Weights of a small GPT-style language model, trained from scratch on English Wikipedia.
Architecture: RMSNorm before each block, rotary positions, no biases in attention or MLP, untied embeddings.
Training: a variant of Adam for these matrices, 783M tokens, 5975 steps.
Each number is 128 + 24 x the weight over the matrix's rms, rounded and kept within 0 to 255. Layers, rows and columns count from 0. Numbers have three digits each.

# layer 4 attention output (transposed), 512x512, rms 0.0369, rows 161-203, columns 64-127
149103123110164186113101145103156110152086103132151118111173146132099131083089174116104183136135120150122153089070147098167117140147153119142142138132125149134148147156145129105183133105140121
159137140147131180123147104134142142119128140122083188168077090127159089114114075099106144140157126116125111152119122142173126123111127106124077141110125133117145165138136160129132088097118084
147109070097197091135137110154171107125147119069094137098131138108122083126144151146151097113194181121095118157136150173129132126112134094138147172087117094131122114096149090121143119163116123
124134108138138080132117110123122163105128117119117107150112101140100149139111123129131108116136200105133125132131168131165105115139138134149110112129126078156097137156095174135134137090156109
128111154136120140159131141118133151112106138170188086135134132105139133096149121121138144211068107119153079118075145140117153147146175134137110138177161185093134115125135126119127129106132076
120117079143154069125128114122119130121193138169127111070136107132122181127148126069155103177151119126114126152103116078101081116132098080102153104104140149096158122142194104153095184138111132
088161174080123123111139143127160131160111149098123152097113137142125117122145156076172114142119100138111101114108117143090099149144136080088167098121149153082096137087140049135102147133105147
139149090133107138143158164097171151139115157132133157097132106135117114155134116136135176130101118146131174116120125111116152135101086196149140114131169128099149136124148129127123123147139125
124143145112127118107144101080120074168137173143137165132125115114137116162126129146130106130160137149149188140061100118145120101128166105147134146072157191095168106112142084105125122133097096
123092099140161152152171102106140137148211117099115162115128110161149178133138187127198152117108130126090126104132104142120182098095083151112096095089091172175107151173092139074117154129139171
140179122127144154099116066126141064154093152088140099213176142149166065171164112103107111136093109168130142176161046124152118140163137091142128121132164109073169145095098132108155125175115116
110095127142076100176117099164120115130134129167130095173135129109169169140180118136106108088184117134106105107157114096107134120124115077108091093112150153125117143126098112133115093122092064
119139162141107167109101079138057123116146137154078110156161137139109143127157080110119142135114121128142132142142121117160076171103151126105139111125129093123102123094079169122179133133103083
100116168146132130176143150086073122124126121135155135144105160135147149126119134111156126059144139155191118104121131148126133113144116125119147118151150143102132150125170079138118156098132143
108113183097135154093138142125100126147127099151120073159190158136110155147138162143141132132148126095129083093147151101144094098111110170129158089172125114145120133145122128126096135121114120
100091101139103140116112123102115131118115156155151196111084113107135168161097143047146148126116073129155150119084072156122163116123120155142115125140080107145165111159137113113142118119080174
119116121122150118117097113115158124155119144165108155150113124099137091123072119101102105080087140139147169121090111154110120143110133147144103137118129109104210147141183186163171105172137102
130108136040103092113149100131127144051114157111109098140171130075144151098140131110095147121108133120141107167151079147116094165113091123192176127098112120133167126128130133120138158112149134
109124128146113140123146112135217129114136108143125143125160141129142093080156122128118109154117090109137132108129090085149134114152088121116136104115111120100123137124157150097118092136120103
120091135138120115114066133086103161125116136105122122101131106130139189115130146131127141128121133123134052146095155102136111167127141165163137099119102109109126126121162135081152147110156135
153133181083097141171115133092150150136154126131136128119128135138101073069091140121152146139136169147137142127098183174137146154125123157118156131145125143127157151130153138154160142149098106
142112115191127112127113085152153102126085138160117087105150135116143133135105141089159160136141149124129090058112126115130116130085156096132108108124172146124104127127110131135133121125092071
120135162121132119148124153137108165123152109097147131088098099155105168110096136152170137117137119136144124166106180102098102130144184111124157123121114105112088090134156171125130130131134174
085134101173109134132161103127145133130158088114124100121136142096159140158139147137155137153105111122125143159107118134106170108135129183103114179118173152161084100104113077106125139134066126
092147094116108102103111097143103135169119098198117169134146126151113130129160136142174122136133147163067161176082158116116134107114131084096106110145166142141123078193140122125142105132112104
104078153117063125136140130125122137087134123143157153156193117108107168170122122100123130161146076116102115163143142174119124150128130141134098119171149146179122125099132133132144155101133127
147103107160126106141141072177146142125071124124134110148128119117164124165155133134136083088107153119090136127126119182102159104144168136137122159122148099135148148146158157130132125081128151
152144167114075144131123172117083119133104096138149150122119150130094167129107123138131167177123116102137126107152205096133114156086114095112116127145111173137059119107135156106131124103102161
115109180104123130188132173124148173122106089155140156112119140146126121078091163127142158086137169131120134103101113116177116095134177135151089131113130123154125170129147109136126117126141153
124148100166145126122128110131091110088107160122148161121154131122132153141156138123149122197089140088139109149060112104129077108109130113140124129142152145119136103131151099114152129137094149
120056150146142119131101142099083101153132126108109136125136113101138106139110122150130141160113089141132100120053146133086143158087154142146113107120130181143159097143177164118121147101086125
113120136132128154128163146143152128140120140142065142114141121107149123126112122116142117115129134143124145143127127171130149111125147074149124126120110145151131153146128145126133108151147095
107113128111129125114113113132145126148143103094145156133111129149133131120153123117125118119119130165132112147141116140108145137126122122072131149140136127150092142148141133103121161110143107
145103177126150110141134128122098118121138144123108113113173105099169128139142149092146142086142128087108144124126124150119138126163141151159125117095124160132128148137133112146125156125112125
122145151101120138137113134113147167130112124139140109111091137128116166157147116149116138106136123115166124112170090113104135127142107089128128129151124188140115164127138130115125115145107131
176106129169108091125109151156102117136147097144160134140136128106150186121136140112124126147124122104158115110106111172153119130165140153115124133112138135170119149124120161151122119134113100
102106129100143139092120135094135124097121092109154150144130091175168093131133111115135118133124161153119145160157128163115122157161160127092161131092138113107110130128119143154130119129135152
118126138120181124160151139137101109119134116144121111070149115139139155128150147126138136147169108156132104095142141127142154123116153162107109105185127129153137155129112118127130149132122162
146138134124144111122130123113137144126107148158144114105162127137134100130131114131109144148120149117129122150128135136143144103178117116138152139120133121138135115121118150112108115112110115
127120143133128128125124122167120124146129112117107143144119116157153129103171093115151110146117138157134130112144146137151128108130110137122132146115155128179114112126123152169181129127123087
117124118128122115111116148112112113099143123155138160085129097128115107139129135127133141139143135140118193106112136106112140099161128068114155161064165125091129127116137122113130116118134129
127171141130121146126147127131111143116086125173133117129116128089131108108139133123146127152115143124123201114176147154134142160127105113113123089145132132137114151148109134117159096115122141
138168132140122104152139112140109111166128115121114097112146132162137123113134109132129127089110155156141109120105095107147159143138175148138132139140131109139148156089128114167101124120178068
# layer 4 attention value, 512x512, rms 0.0298, rows 162-204, columns 64-127
109114127095100204113170120130127139109135160122109128146123114152090121145123146158033135130114097120099050108120113163116168072102176100168118099168109138073172113151143151174107064138113118
114106163086078139131054148132161154161119136116107133145119169126111104121133110113137134129098148093084124111165163122144131120174149158130153167086132068128077125131171159114118121112127121
119114070150095097159108089130119125116113179169129128077123165101183134135142140166126131159127126146094111096130124125141127098111170113118122123131150123118131099125093164153107156136141056
122125091116116202112166146108126185148138124139140088130151146107138106104176135120110193127091151105183169168124133136104146122110140077127139114134095137104170131108127100118182121108101159
153130121110116077154141069099112155138084153142143142157101110171093116141098134043113096133115168132142136154108119155104092117145150114125154112076129116092161163184153108143155108168102124
108113153093103133122072120160116119145187106093122115088113157130111136114094133114095098070074130120114121143079130164111112134089122114105184175084119111103123138133146115077120158117116098
087123128141163137130175174104122148161146111117160129170063087122099186131132158149147069095068091132097130141127147123121171145138100128141163127136126113107105176082176145153141078131126172
083141104141122153122109113089112128090154180124149109120100136162138068135137139146122139103124138106127148131050103104091127143147146069151132138127131153145141073096186120098117158128112108
108106105132100100183133121124146110144128116117165179130105098143153148150143095163118145096171100145089127097132071156144128157163121105111146131123130088166123143141130142096128150156105110
164128092157123121151135059140117134155096150150144151165154160173103136146132153094105123132168133078112160147152078144127095133118116088110098118129137136142144105133134140089086136122104124
165130135123109124152087163160123135160112165161128164154141052178122078123125108106168115116103148136128153137142148108123107118130152098169116103158155138198103074143092135122167145086110128
133119101186128139163111131154164150105117122127110109087200137143150131108081106126141125149128162126153171134129107114102099149108162132126121076178128180153109132118090116092132174120153151
150150127117101106099126162126103090098155124111112114116129090082201087152130108160116178090122118139172161118138169117107123099102110147148133121186126079147103103114080118103171186143143127
124152087131123063140093172151102087149132106155125135135149130124172140160175132141149115164125132097109136137107160149129102138157143094143103148127154112165152093204153079119155193151118097
147164173092141116087129071107173114094122185144098145126108120115136159133186122097158163147088110193159112130119107134102155124105079119106125154120127181053141132114119131137125105145162147
148096112091118172101109072140143134118185136103169141145099141137117133144096126116093109048173097146111153115071120133052168134091144111154144083113112135153148147103155132104107099111171123
145116073079111144118140091137138120062099112111089168167131151140117129123146140113124159142111178097079097168162115134069129200135135130138108147086120150071108167151121088144098131141116134
116146130136111149141164135187107092107127119125130155136106100144105135141125093142140103105142193157101113124131118146109148138074131098095109110102157158119118122148161077114102080181123167
131140146151107128140129109107117197151099102122122146111091186142173105089111113078152141076131161123117116171134116136104112107127153132087141112091135099101100137114115125135153156145166102
101102133141113112160076160135147110120148092070122109132106096176158133131119139126161151124136151143182132110119118129141108142093161085101128084119104164109080101102087115139113158144121138
186144107153153144145116082168134146156114154138111103079077090110154161092151178126150111114143185094120111088121127089129138145140056122146146072126129168142140159086074125104139107154170110
131140191171116115118112156118122121134114101064139100091151145060160146170081084134130130158141103118131088144110140150145156158123082104130176089095129149068102149089100145134101159138171105
111136134100109108115141134106130130156157136151128178130110142136109157135157130152104085073102103134143161141156124128122155116129163153116141130138089117123087172148158113154137092103141158
096164121123179095151128137102125099107077165117109146137119069164105087100127147125099153113123130166118155131123153132131111114136129119102154094124160160123114129180133109145142095151138146
121114098095151092160177111158084134123104134158176127102148142129142143151110115099106156113135116072131145198138127122126120148120149112120071146127116104138133113136134085156150149133114116
132117108066157127108180117150103158103105154154128151104091131133108155115148139168141076190128168152162132074156128142125148086144135113154125092111129148116111170113160155123112109101171154
177095160146150096128080180076130127133165161149141106163148122104068153156119156165106154136100097097188155148137110136103133139152122130091147173089121152105118121165107115106175160116153162
118109109158092195167102180129117150115140116117120133105146123159109150179111120135137133120112144151139123121125098128153189110113107141170104102115141082126114128060172102151126107161151125
147134104132129095149117123154114104102099173140148131146170150093148117120123097125105145097153148093156150139142135138133087093144154105135139127103149098135156158112116101094122141144121130
127103152149134085135126121123121168153062137184122111124121106106130148132106116082155134089103105078099147167086118093085091110097115143096070132064129095125106125148110125098148183106095128
106128124125130129148098148123109130170121134155157113112098111128124170117127135149153139122108147080113122103133146083110093135085111130161113153155123142140115113123121113134102119142122149
080147129118143111144128142137166162113155158135075109118146144127138089137141137122122114132154131119111099119122117125123102106190127142155107131122132123146089106086127115134138152137119134
144133100135115157116089128113138147115117114128120141137084113143140125089093115149122132146124144135085166149149127119163103138096126165087095131156126107114140146183113105125133138113116147
109142128155139133111132154107121122151158082107180132130142149124145138070147135106142150111117137116119150112140101143112139098167119169163114180114106114085141140142119140132152106118117136
131135104071150115110141127114142113097167170077124113139141159172107107178101157106108115124151140166125169090140136118137100143135140151139162146118101116133128113107114127126134151145154108
132142117104143134121114117131127129131150166131121105150163125113129131132117155120125145117144112149140130118154151112149101093110134166106087133153125146102150113138158114126134152101152158
113122115145097085138109139103117109139164119119116123091123154148118104099127131150146118114082151119125127152108140139132124123182110098085106133158133130121142139118114098115127109127145101
118100138130124142143140130147136142160152126116158130119093111129128147136092132092133113123109091150123123126139162121120117130097112074073119123155171123156102132099101139147134119119134150
121151112118139127095143104091127163156144153148090100105122127110129152164124138117077130105154108146134094115119116121148083108101146178118171140121106105129113146123087116102110142169162139
155150108161153130120137123127114117150124156157123097130151141149122148120143097119107141141122146092143109146139136113147155118137130174133107071197117125163153115142111135138116125146125149
102143142120113106118136161122127128145174135081158119119119108130154156150135126147130121118123116134107090127123143115168119114148127096123145129152131136141117103116144139128116126138148119
179122134102112116160146129142151158142141109147117131108106106156095164138148157179151108123127142127110151115145118150166120120104120151124137146102159147152104138181151153103153166123093140
101117145110133103081149149120126161137139130134140119125128127133096109125119136155124102138134140125129153130104144140129142123090136147134133130124138117119139128143135140113132133134118130
# layer 4 attention query, 512x512, rms 0.0299, rows 192-255, columns 64-127
117106106132118117119130144103075111110157147081166097146116118110117177174119172166129117105122110090134117184077170137159149142120114106144097156135156130136090142123093126165112158157165124
133136136128125146117126118153167117133184139158155115105142132105119110125126133158148099114149121124155146105094099141156107083127122139127126135107184101136126115115172138071134211125072117
118119166146145111115096130146159169132151129135119100167131157108134130148148164098133077147131105083156159093152173105151145089126153133155140127118141096150169112099137138080186167147105115
147117097098168095135125133140148115112107120158142146100147140123118100099135125111110143108154144191112087141159090171117125129097112147088121143101182124118166113150158118161103111124117141
091172130172074165123129120141109120137144108107152085129089093135133132159125115137121153140107155107125134115120168123132134094133146107143166089141103134163087149127116112088117120131128108
102163134157119134147077120161124144147100126133113105166150146139153117140131145108146097146132149114144115100154119109097183101105128145150158094134127088133159128124128122144145055092118115
125120148093125084090104150088136115126144137110125163113146126127139141078109103116110133133140133120120116166098133147168111141146142158093159173103128145126089116104132124136126192125118120
127148094145144108144101103152170138130101134148145134142091131143121117145142178130128105135133132125108114108145149117128140133119143140119152103168113119150152120108147132107140107133129118
098172165147129151130150122138104143157146137133117107141147104128159129118130144143121152128121131161152176094126139148122129105135149110094142136142118114159127140114121126134167117133141143
133044108114180108106101130123148105101138108134119131115147145136112128159084139133136128132132155129157070074145116126106182123112136159162126121142128089099132119136134180172137079208109138
144097077110122162132117107114127123121118118122115117133153174114088093117133151128085085130097142159087111134149145166098112167172116114138123103119094078106126123127151106116069142125120163
138144141115187110138153147097103156146085107132113141145170147118124108085134106176137147139116116143154151147144129101122116138126131175127073138102137165146145122166160105178076156107123134
139185133140160122155158128153123136129116143108119151126109126129150130117135130117125133140110111142134153088132155145125119139150151126119132133140152144160152137117109134099141122135134139
129185142126112150130128133124169129164148123110125147102108116140121151154168114112148133126131087103103166133091140127122111151119126129107131171108134147144113150141134117090114150117144143
129087120165135162152093117114108130112152148137146134087072099151074149143121166130131132118132169119076080144134141151162131111126123112144147122103129128132106103162085144136115110149122108
113139128071139144093167138128077106106094073139121117171173135123130100090096101163080081124138146149209119112134115146153128114148142152095084127122084109103095108091187104122110118160119128
127154174153131140141123136128160145122121138124124134138123157142128140109176110123117083060096124121120155112137143142111126139143104146102119126104162129156136110115126127121125109096141130
128136097092107166088085125112131085115085136111141115137093100127064105153073125133105127140078105126144110109064170077119092121117107152129142167143111129123124171132126160082169133124164137
123126109129101138155137150157108152144147137157119110096141125136149118158167127120162151124122127103098129174156118147144112128154134111124125118113147101121111125110129081155110134159076113
135109117102119158133131124141114146122145107175096090099140138149148071140144116137155084114132124122129127132146104161110130126125125100147122091109115094102147094115156108181095132163106116
153092112125093142150124173180108124140125118139078103073147119137119084165126117130172093127146117132124120137130100148107112120131095119137114113144129096120157104131153140173118093141108104
103154153113142116115112126095121098115119144116176151172121136130080160098103117105079140092121148125167148094098165113139117104125145161125151141129121145142084133138132151099160151065155159
108115128133150085118119114109158138168156103138157130152110103123132163116106134185116096149158102115134106148142150156137141133114138156131133105107111101111119140189149117149095150111165156
139174104105122122120130110139135098101108148125137134128162161144108119101131102093118149156087117097154148103096140151133088118123148119095111151119125148133122145106137154100129168119125196
098141127167138154139189119179141160129164142140048100158157123120125172113157139083130119091131177137095127150109113156165133136130163128113163098126154112144081138154148120199127082154103130
138126111115129141101131109146106103084104156155109128113131140105110092116086103104098172141108132142146144109103133133148113105112149110108098167126107182135151136106119155076138161152104154
142184149169124094115122139108136111147101170126179155160157131096145151129109131156152111155114129110168148141113116129128133121097143118172134132150127074145116117141129128146104149127186132
114161127117081130119091138091138110158123105081168151120083098132117143153123118155159095116138128132119126123146102128112142148135087136184095162151082103112104108160130116129106143140182138
112108129160141119132137114148100132070135144166110110119121150116198111122141108121142184179131130136135159130112120113122155097104146117129156141118130176159164147099120147135150136118098116
134115142144092147134102150160145128132135141135089115095080080127113154115122154121167135138186103131113106154129132097108173120146064126167137158126128119121160165152144119115157096092139097
132154129136123125113140132115105126099079164095127150119146145106097139141104128126109171125100136121156139103098139113138102103109142116157106178159117164136120129108111152096148140136111141
137124129139114122129140129121132110144122134120118136132141080061127089117103104143099157120132147121099106108127143105100108124143122103137131132178100108138076159121107142107127151150116149
104122137139142133133117161104086130130119125097145130148170083121158141148113111091063121131127137118105099100135154165140148128145121100153126103150117121156146105164110139131152084158152135
107145125110146090101102142109125157158187104118152137126138153123135132146150151143131087100129111092121189110135147113163157128099135116161134146135121106129117116122099137097155135154094132
156132089136179129156144145115153162139130155124111142127147154133126126145133140107126134143135136148076130133173150132112114123105153111103124109104122147128181140134113131145129107102151134
154092179093099118121131153136121089118127118128159126095130103126079150112129081147115150127109111133139116173079116163162101155146107108109120143148149131124085137112163133144094165161122129
113138112133133162139146102155163128143131156110096152148154124149158100120139151143128106126127133105110102115142139111083187127112126128117126122130157105122139126134083111131146104083113149
157094122089181101112128126125138132143112171100126152150163155097179110119098123138128091142140159124120086149172102134097118140104106177110144133105157111103156095154129126153173125101102130
095126134157082141159126128130139151116133135131107116129058101139082170130160128116126178114102077083113139133062140099177162147148138083134103118193067157158120156110080119109131111117170115
147098091092181118124127105093182137125075109122113113129116164142083129118120126106104120139122199136116102106162121138112167159118127134164183114139123137128162108138096101153098136124119132
106126135163140115151096135169180138165122106150138171125132117140132126134125157132182130119159144119119134086146117105114174110106153154122129090144106114112160105120120143151157050127130115
129102127148125099147112137092127103107145107131117112121146131076141112162084102142115100132124144116134119099109124126132106158116099144157166147122125132111136106133121131122096148173150140
135148129096146142143133152086092145148107141121120094129196135109116119116133113142129103145090112135138149125122105125149078136161128146159121147123122112095113114134153111123122195111123128
122140169134120102104081120142116115140114125103124130137140141132134129094111129133125126129158105149202133052120125127168117074103118163090086141121109135140125124106115167087168128181118118
130106186091113121151116148109095113134098118119150151131120149141135124119129156151138111109145087127162118124156149127133159053114120135113070141128145097095122095115135168108186054146132079
154122119148158130132140104169130145113114175111163146154096106128107135109125140108109156114111118119126110101122139096124130125113172133108144101145144154151135140114089157102130106114128128
120106114075111143120143132128135128135132110121107099099143135169098103120132128119123102114078143147099122163127143145113132141153130129108107119119096114095108125112123103175134146148106146
155151135130117149106162109095169146149130140101147152148131139149090144146112126136131112116121130159161167087138140127143107136095125155141146141117093137124140134130148118070122176125130137
105088162116142157147100139183124110120136129164123154145093143140112129116152155094127162112143171118091110128123118144138142082131144129120135128056179111114107106142138172121116093150110107
115133173140110142122103149112114137131185115132120118134123130141151112139156137133134083100138155122112162125107129112112141119138116133149116110060142110139095130091129105148112137104150037
163162131096136095133129116121170125125116144108119098127141162144120139129119104088129103146110140144126135115113122132115079180099164153094097122173135164128117132124109103131157182116130189
114113168109138075127071100073150110150133107127185124131117146135162108133149109140128083151115095138138154120150159120117124150082134175145120104122159140108141145105124117113116154094123151
113147122085097126125115125115156087161114133115148160136110144166090135119113107104122098126117107144159122123076152107114105131092128153093116110127123147137108119121118146122129140088183149
111107106099120144130148115168099125116167130145118097111165121151130132156135154102113165155120144134115125156102129132157134062128149088126126118090087151130142127143130146132153114152074109
119122135137149095122126129080155110132140105112141130109147105182145123116125104141136142176142091113165122137100115124148146108126132157115080143102122167141123150131128130133140191149149130
115097126139145101143111110083129113140164128129161127142137137123148176123144121158129109156147130096161159175119156130094164142101147166173158112102139122102131137161153134170125131080157122
134181124086108143119117148129097086153103099087142182144140122146107146093119141132092140061111144120153123108155112114124108129140118142093074152163109095141070112114152098113114116118114136
163140151132141125114179122166098156114122130160094085127121114080147084118117129151110114127121167109117136111159131148137142125169129117117106141164164114174129124123127115115138118143078147
138160149178143070175135088134106176118139144119129092109154154118190150124193153110165151148116128107092148140170103178130129131131108075137118124101149116126139155139141090132087172165104146
160123136084114143118124138163143145125133107165079087093133120149127077170165118109132118123095147134081142120138103119111087103162117140101118144109158149142138113132133128123146144127094129
109139122089161109133115109101106127165123119114162173156162132128148140091128132132086136089136123122138111135167136108105113153124159189119106151166123085156129115135164097144078139119131164
137118124187145159108155106157150170093106135101086120144068133070168154143126173152153159160131139134103089164147137117130149169173108086139153147141086124105137156179101138116133093162108109
140145145136136123158136143159171131178112123084161173120111111147096156198080156115163125113121126135149120161109154146116097157130100115114131089127112131100112135195142153108159141151195131
140137130163149126143176121176113177116101127140105132117137132091178148120129165134140136113159151138140122117181131144139155185155107095147121147165133108146152109137100107106106124163110102
# layer 4 attention key, 512x512, rms 0.0298, rows 192-255, columns 64-127
126107109104111115133089116129127091111171111128098123117160171136086120129161163121092067187122127146095087102099118124131149183123098117095159134136114130125132163139205121144084125112125138
119095082150124104136118169156099109137171096112082151153128123133141103108147137092113082187118139151131094124111108117135143152125160146095153155127107125146151133130164095114091121131060126
138109115123135132142148097142190054125138108152144099090131187109117129140136103168158148148102105113121141133096138154172160164111101145160137079133131127125088167110183104139085126122147097
119134142126095092127092127147079171137138146161095112158144088131148142116144160093107120106139137131113170154143134105134133072132151132155133162139166126138120109158108159134135137122119144
130129122125144116154114119120114122117117102088142115133152139074135147152101136151125119150135153053148106115141135127121134155121076109160133160130111138105127112115133128133113124156118139
095142139137141095102099131164098163143098109138115136138124114111189130139119131098147153100131149136069154118139145110123143090165133112147114155082102155093134132143155152143136109111118165
159147122156114172148163121152120116108169126133138095119112142159078097102151154138121130129133080124133137138099120119138103154112114159142116113155200128148145129113113128135125108130162105
120107146122106102122111143112137124139127107139162159137122116122144128132107130131141122138119129115125151115150159091127153101112178095133112113131111111126122128091171143107118120138153148
106115140123102110097114137136107124164099104134124132137094103121173095127116143108153171088111142087064139104155114117092144108142103106128111118103101148095131099104146119167132122146146147
125099100159182185173148096138147148132163136120141109144124112151115132106170106127148119111123067122182157150124139146174148112141163151095129095156119129167097180183115086118122170107127126
156120130145121145113163141138126139117158147115122084117140154143079118100134120141095140112150104126136081120136115106117094160123115141128112153095141133120140110093092100098130136105137102
122129120103109195131148101137134069100141127124078123123125084097090076134145111130112156114119141128148097166138101113108107149116099088149110125132184134146146087121104154182137102131137127
133152144135108083140128107140121151182095117110188136106126121072206152135132152118156166096111112117106136153154137122128143125157162120142126137080141125118130122152118152116120116138133127
139170130138125126136135116140161110101104146137107110121095105112133147139100118108108140112136166108113140136135130121094163123130141109122090122146117163143113154125147135083115120114106169
134101173134154114130119151116120162160143134118134112113141150148128156137120110155138112179128126136143131116058134165128139145107137106116139108135106121083087141137150101118112152139138100
136100106122124109124160119132109122119137123110084113123160088128121103118153147112126109132142122139169137133171103099130083099124101119120104174125102140132152095119135123149123093102166135
140175165137133118142161143138162149150103167107145112139121180116160130147125132147111186087152145131136138140162141131100136159155149096125133119110189131137126124122128122096110123123123132
131086156143114086120115141176150137142133130122129107132155140171098139165125123127118151135170160119102083095102078146140103089121091154138134129118104122124100134158137125114125170129125117
119105114129126137123145102112109118104166140122099122127140094152119132119132131118117123127103103116130136135118144120125120124114106163089103110140123118136138140100165115134132132133139153
140102106124113142112138103116107141103159131135096118126137081145120128106137131107119120102098110119150143121141113111137108113120119140122115126123111135151145128134143125152138130137127127
140104105134114144122122106134107123092138135129099127143129101150126145116130133106132123120110109119153126137128125136137111100127117157118120139114111141160136113127132146146146114122126131
137124160148132115133134171151151127165083117125156104119125176128116092140129113152146126142165153132110148136125127145095140154142130082148152123128145115086104126143128120121111144125115114
103150118151144118137129153124156141146122145158121127080127137114111107134096108167130126178136126127100127149108148104120147124128133111130119105144147119078127146136144162130130125113131151
142145132161118120113138145154155110166076118111139125142128144115111098137145174116135138117146144125101120151145103125115083162136109117134130116143128110126123119138139108099154136093118139
156099152108135130123177119136150128176134127141150186104121097090132099106136168100126121086159088111107114141133143083082138123112174119183114143094147128142203133132088142163128078168142113
120082134137094126129082088130148119145100094119149190114141131104129143100156144115147134125123146123152129099133101144173114119129137150120181142125097138147096136163090112112109160114091078
138172110118121090092112160120130147118136134093162076123140163137114116134097108098131162122127139163153133117122137136125129163115088106139139140055134121079116118134175139112120124107134128
118143131158144130105080157143135125138109152119110077136118148169141123181083131168106098124123104126092099169091167165097115114141144122066109133186139114072125168121140127110106123117128168
122122141098132126163096070141110113127132112142128193132141080092139147104156139085120137105124136119170121110120133126145124113125146161161189164107109099172124132121123123145127130108116072
130141146142128129142129135142156137150133151123103151118102131142146168156134123123138111152136121119131090095114157133110135063120137180138146144140134145132119143116093137116101133114120129
154084143117115105133121152144157123127116101093148132116136143134111180111145115107155132096159156119149126117109102150160114146124120107111171114089091144122085090149126108085119150116091101
096092124125134104102140133152133109128178136141174064129119159170125104167098107149142150137170111115100134141130103106145127133126113143102129126113139127105102166134145136122097152166168181
149106107116067146166075103158187098127146134116118126116157201117103137103149095142121142156146121101138058134118122114105132152124121095146127143159105141092146144119140132165107129122149124
128108091138111172154132137147169133129160137144174097087173157146108114095119117144123118169094091118124105121118121134158125175102101142139093086149161133107147146143196092127109114115137064
148171181155102121139123106105096166110121140180158114118131123150170125131155131151189132074110147103132142115155182141123106094109122095158155142088151151170111104118106188122147150088134168
138084075155114157138162144137182091161158111178122088118133120165097100077131123148146120160112092163162123145091113128137127140104145173098143076178160100094099150158158116115125124151172109
097136162118121095137076146116083160140101121148115127153141126135178135143116132104156124093098155100064131111136151115110163090134134115143135167121116128119111121137151158139153119124119181
130116128093112144113153165145105132133167145123136131156127098151134100128165134121155164108107106165132141105135143109154132099131174122143125161118133120132132124132114121119111118119085085
096162169077142079111087102148098123128053116108105156122128158077129147173134124058122103146169165093129119145088107176075156156117095112117181143089089170132122122122118155155154161114144166
143132156147114114125080148125121192106151130143148140090115133131130130130157131150127127154100101132162117103106160151190121111092104139106101157133113133136120147145160120084136147132093099
134140151122120119128089117139070132141129122130140155136109129081179163149130146127138146122146132118133155146151160131112175121134161130166145170110128116124109121124152156123121164142116142
132103123109155147138108130161119112109158118128124127105131125109088122151137139117123108139132112138150124116109128165135125153128070126145149173096149150117140124134087159152130118127132113
135122115134114164107174113119126119114129106132090103104152140160101083098146127119087126146125129150139121134126095130110098146115072111107094121118148133119130118101136106145131116126137102
142126110168147107102104126115136136178095081111121128139145097094183123137160126139176120148139107138129165174163133103132142115125177120065134107178111120153167130147169102146115104168137113
157130148144123151144129122144145126138113170126108118140113126134141131130127117159129141114160137151118115131142154154125147124114171103145143101154147131138138149145125122107115128126096080
125137167149126107126121135129136143157110119113176132157127132107155143141118116138133159112124149119099120121130134117131142125153169116132130111148098129127117150149129138106125145128127138
126098106115105142112155123136121142094165153109086101118126135163078102115138135138124104132113110132123131113109108148113113171102077127102111099133121157122140118106133116156131129144129137
110111158138112144121068159116129163137137093136182141132168136137192161104170164098130193108154158130149181156158149107146147060131183152147120120170094134148083146198140133106098140125074108
138118122118171116119156142111139097158141152140130123132111155126097140148127144138143116132170112157114140137117167149110127172112130111161107089153164112142141149154143144149106131169130145
130150120162149132127146121089135116128134108170111143156095154155105079141124126152095106127121129129124149087147151152124126129110135135112159083152188160155157129119086087129093130114123093
137144133118098120141130155138100140131110107092155147112125120114161159138118132105127140054113093127119119154135074142139128098156137135136093149100117156148130076163129182112144137143129110
075205126155167186128073095124115121113122105149165148141117071142209136129111117132125192129103146115172186164133173117170180073144203144157136095186157133207143153154113134112143133095088103
153233142149145153138103161154106114121075099111178193154097049122174217110122147147140203111100168087164165141125130090137151084189214170131085168187055171178132161151084171113166138088097146
124080109133125140120144119121152113103128091146100133083158093158112114106151142100138074145116139121123129117128114159125124158116104127096136112124087143143128121123112093135141159146137112
110165088154133134104096105133137111133105120093110113138139157119155139190094150140138124161141123147099127137111112146115124105129111092125137118194102104088087152141163128107126154124106114
163168130137132163128125102116133102130131131148128107099109116113116105120108113117143097147141191151148163113095130147114160138104107108172151134113149120140139119123117147148114133109100114
130117132150151118128168167125144111132083115120115068147108160160135124114117160147153119132160125127074157178148134134096125178137128102078090122164114117099112122114149100118130122138155206
101079094133122102160157149156135139172118173137107091150128147113129092149133129144125161092190112092121124125147151085110116122135100085180119127077201088117145107127168133102139091142134121
145126107125127127114180060115130144119155121152140117119138142116164088114131123108119134138092082144093138128108156130153118158119103130097137088065176119102159124092190094117127111110119119
100117098137123151138133117128108121117135141145101120170127095159123122106153124143133138104134113114117141134147141114116111102137101158141105108131152150157153111131127130142173154101117142
111144126147141141140141145120132113122077136162133084098120148130126077097109104161148131156140116123079146180136122117117124149117131101098104124152146097102128097135159108151131100134157185
125090172062130076099136087149150148124185144153142138130133127113115141144105117111088096114155116154114049075117156131177126133133154140162150181063139138095149159143084185153105100183147162
147148114105131142125136172138144169099159152101122145127135116199138169170110096122141128128107140108138131113082097125153154128124117139105082124128103192122121130152128190127109133177131152
123139121084133089130153112109116163121135133102144114107125126125179128119161137136139172092123052131117135129132141110140123170139134120102118162077155115074132108102121123120114073165156163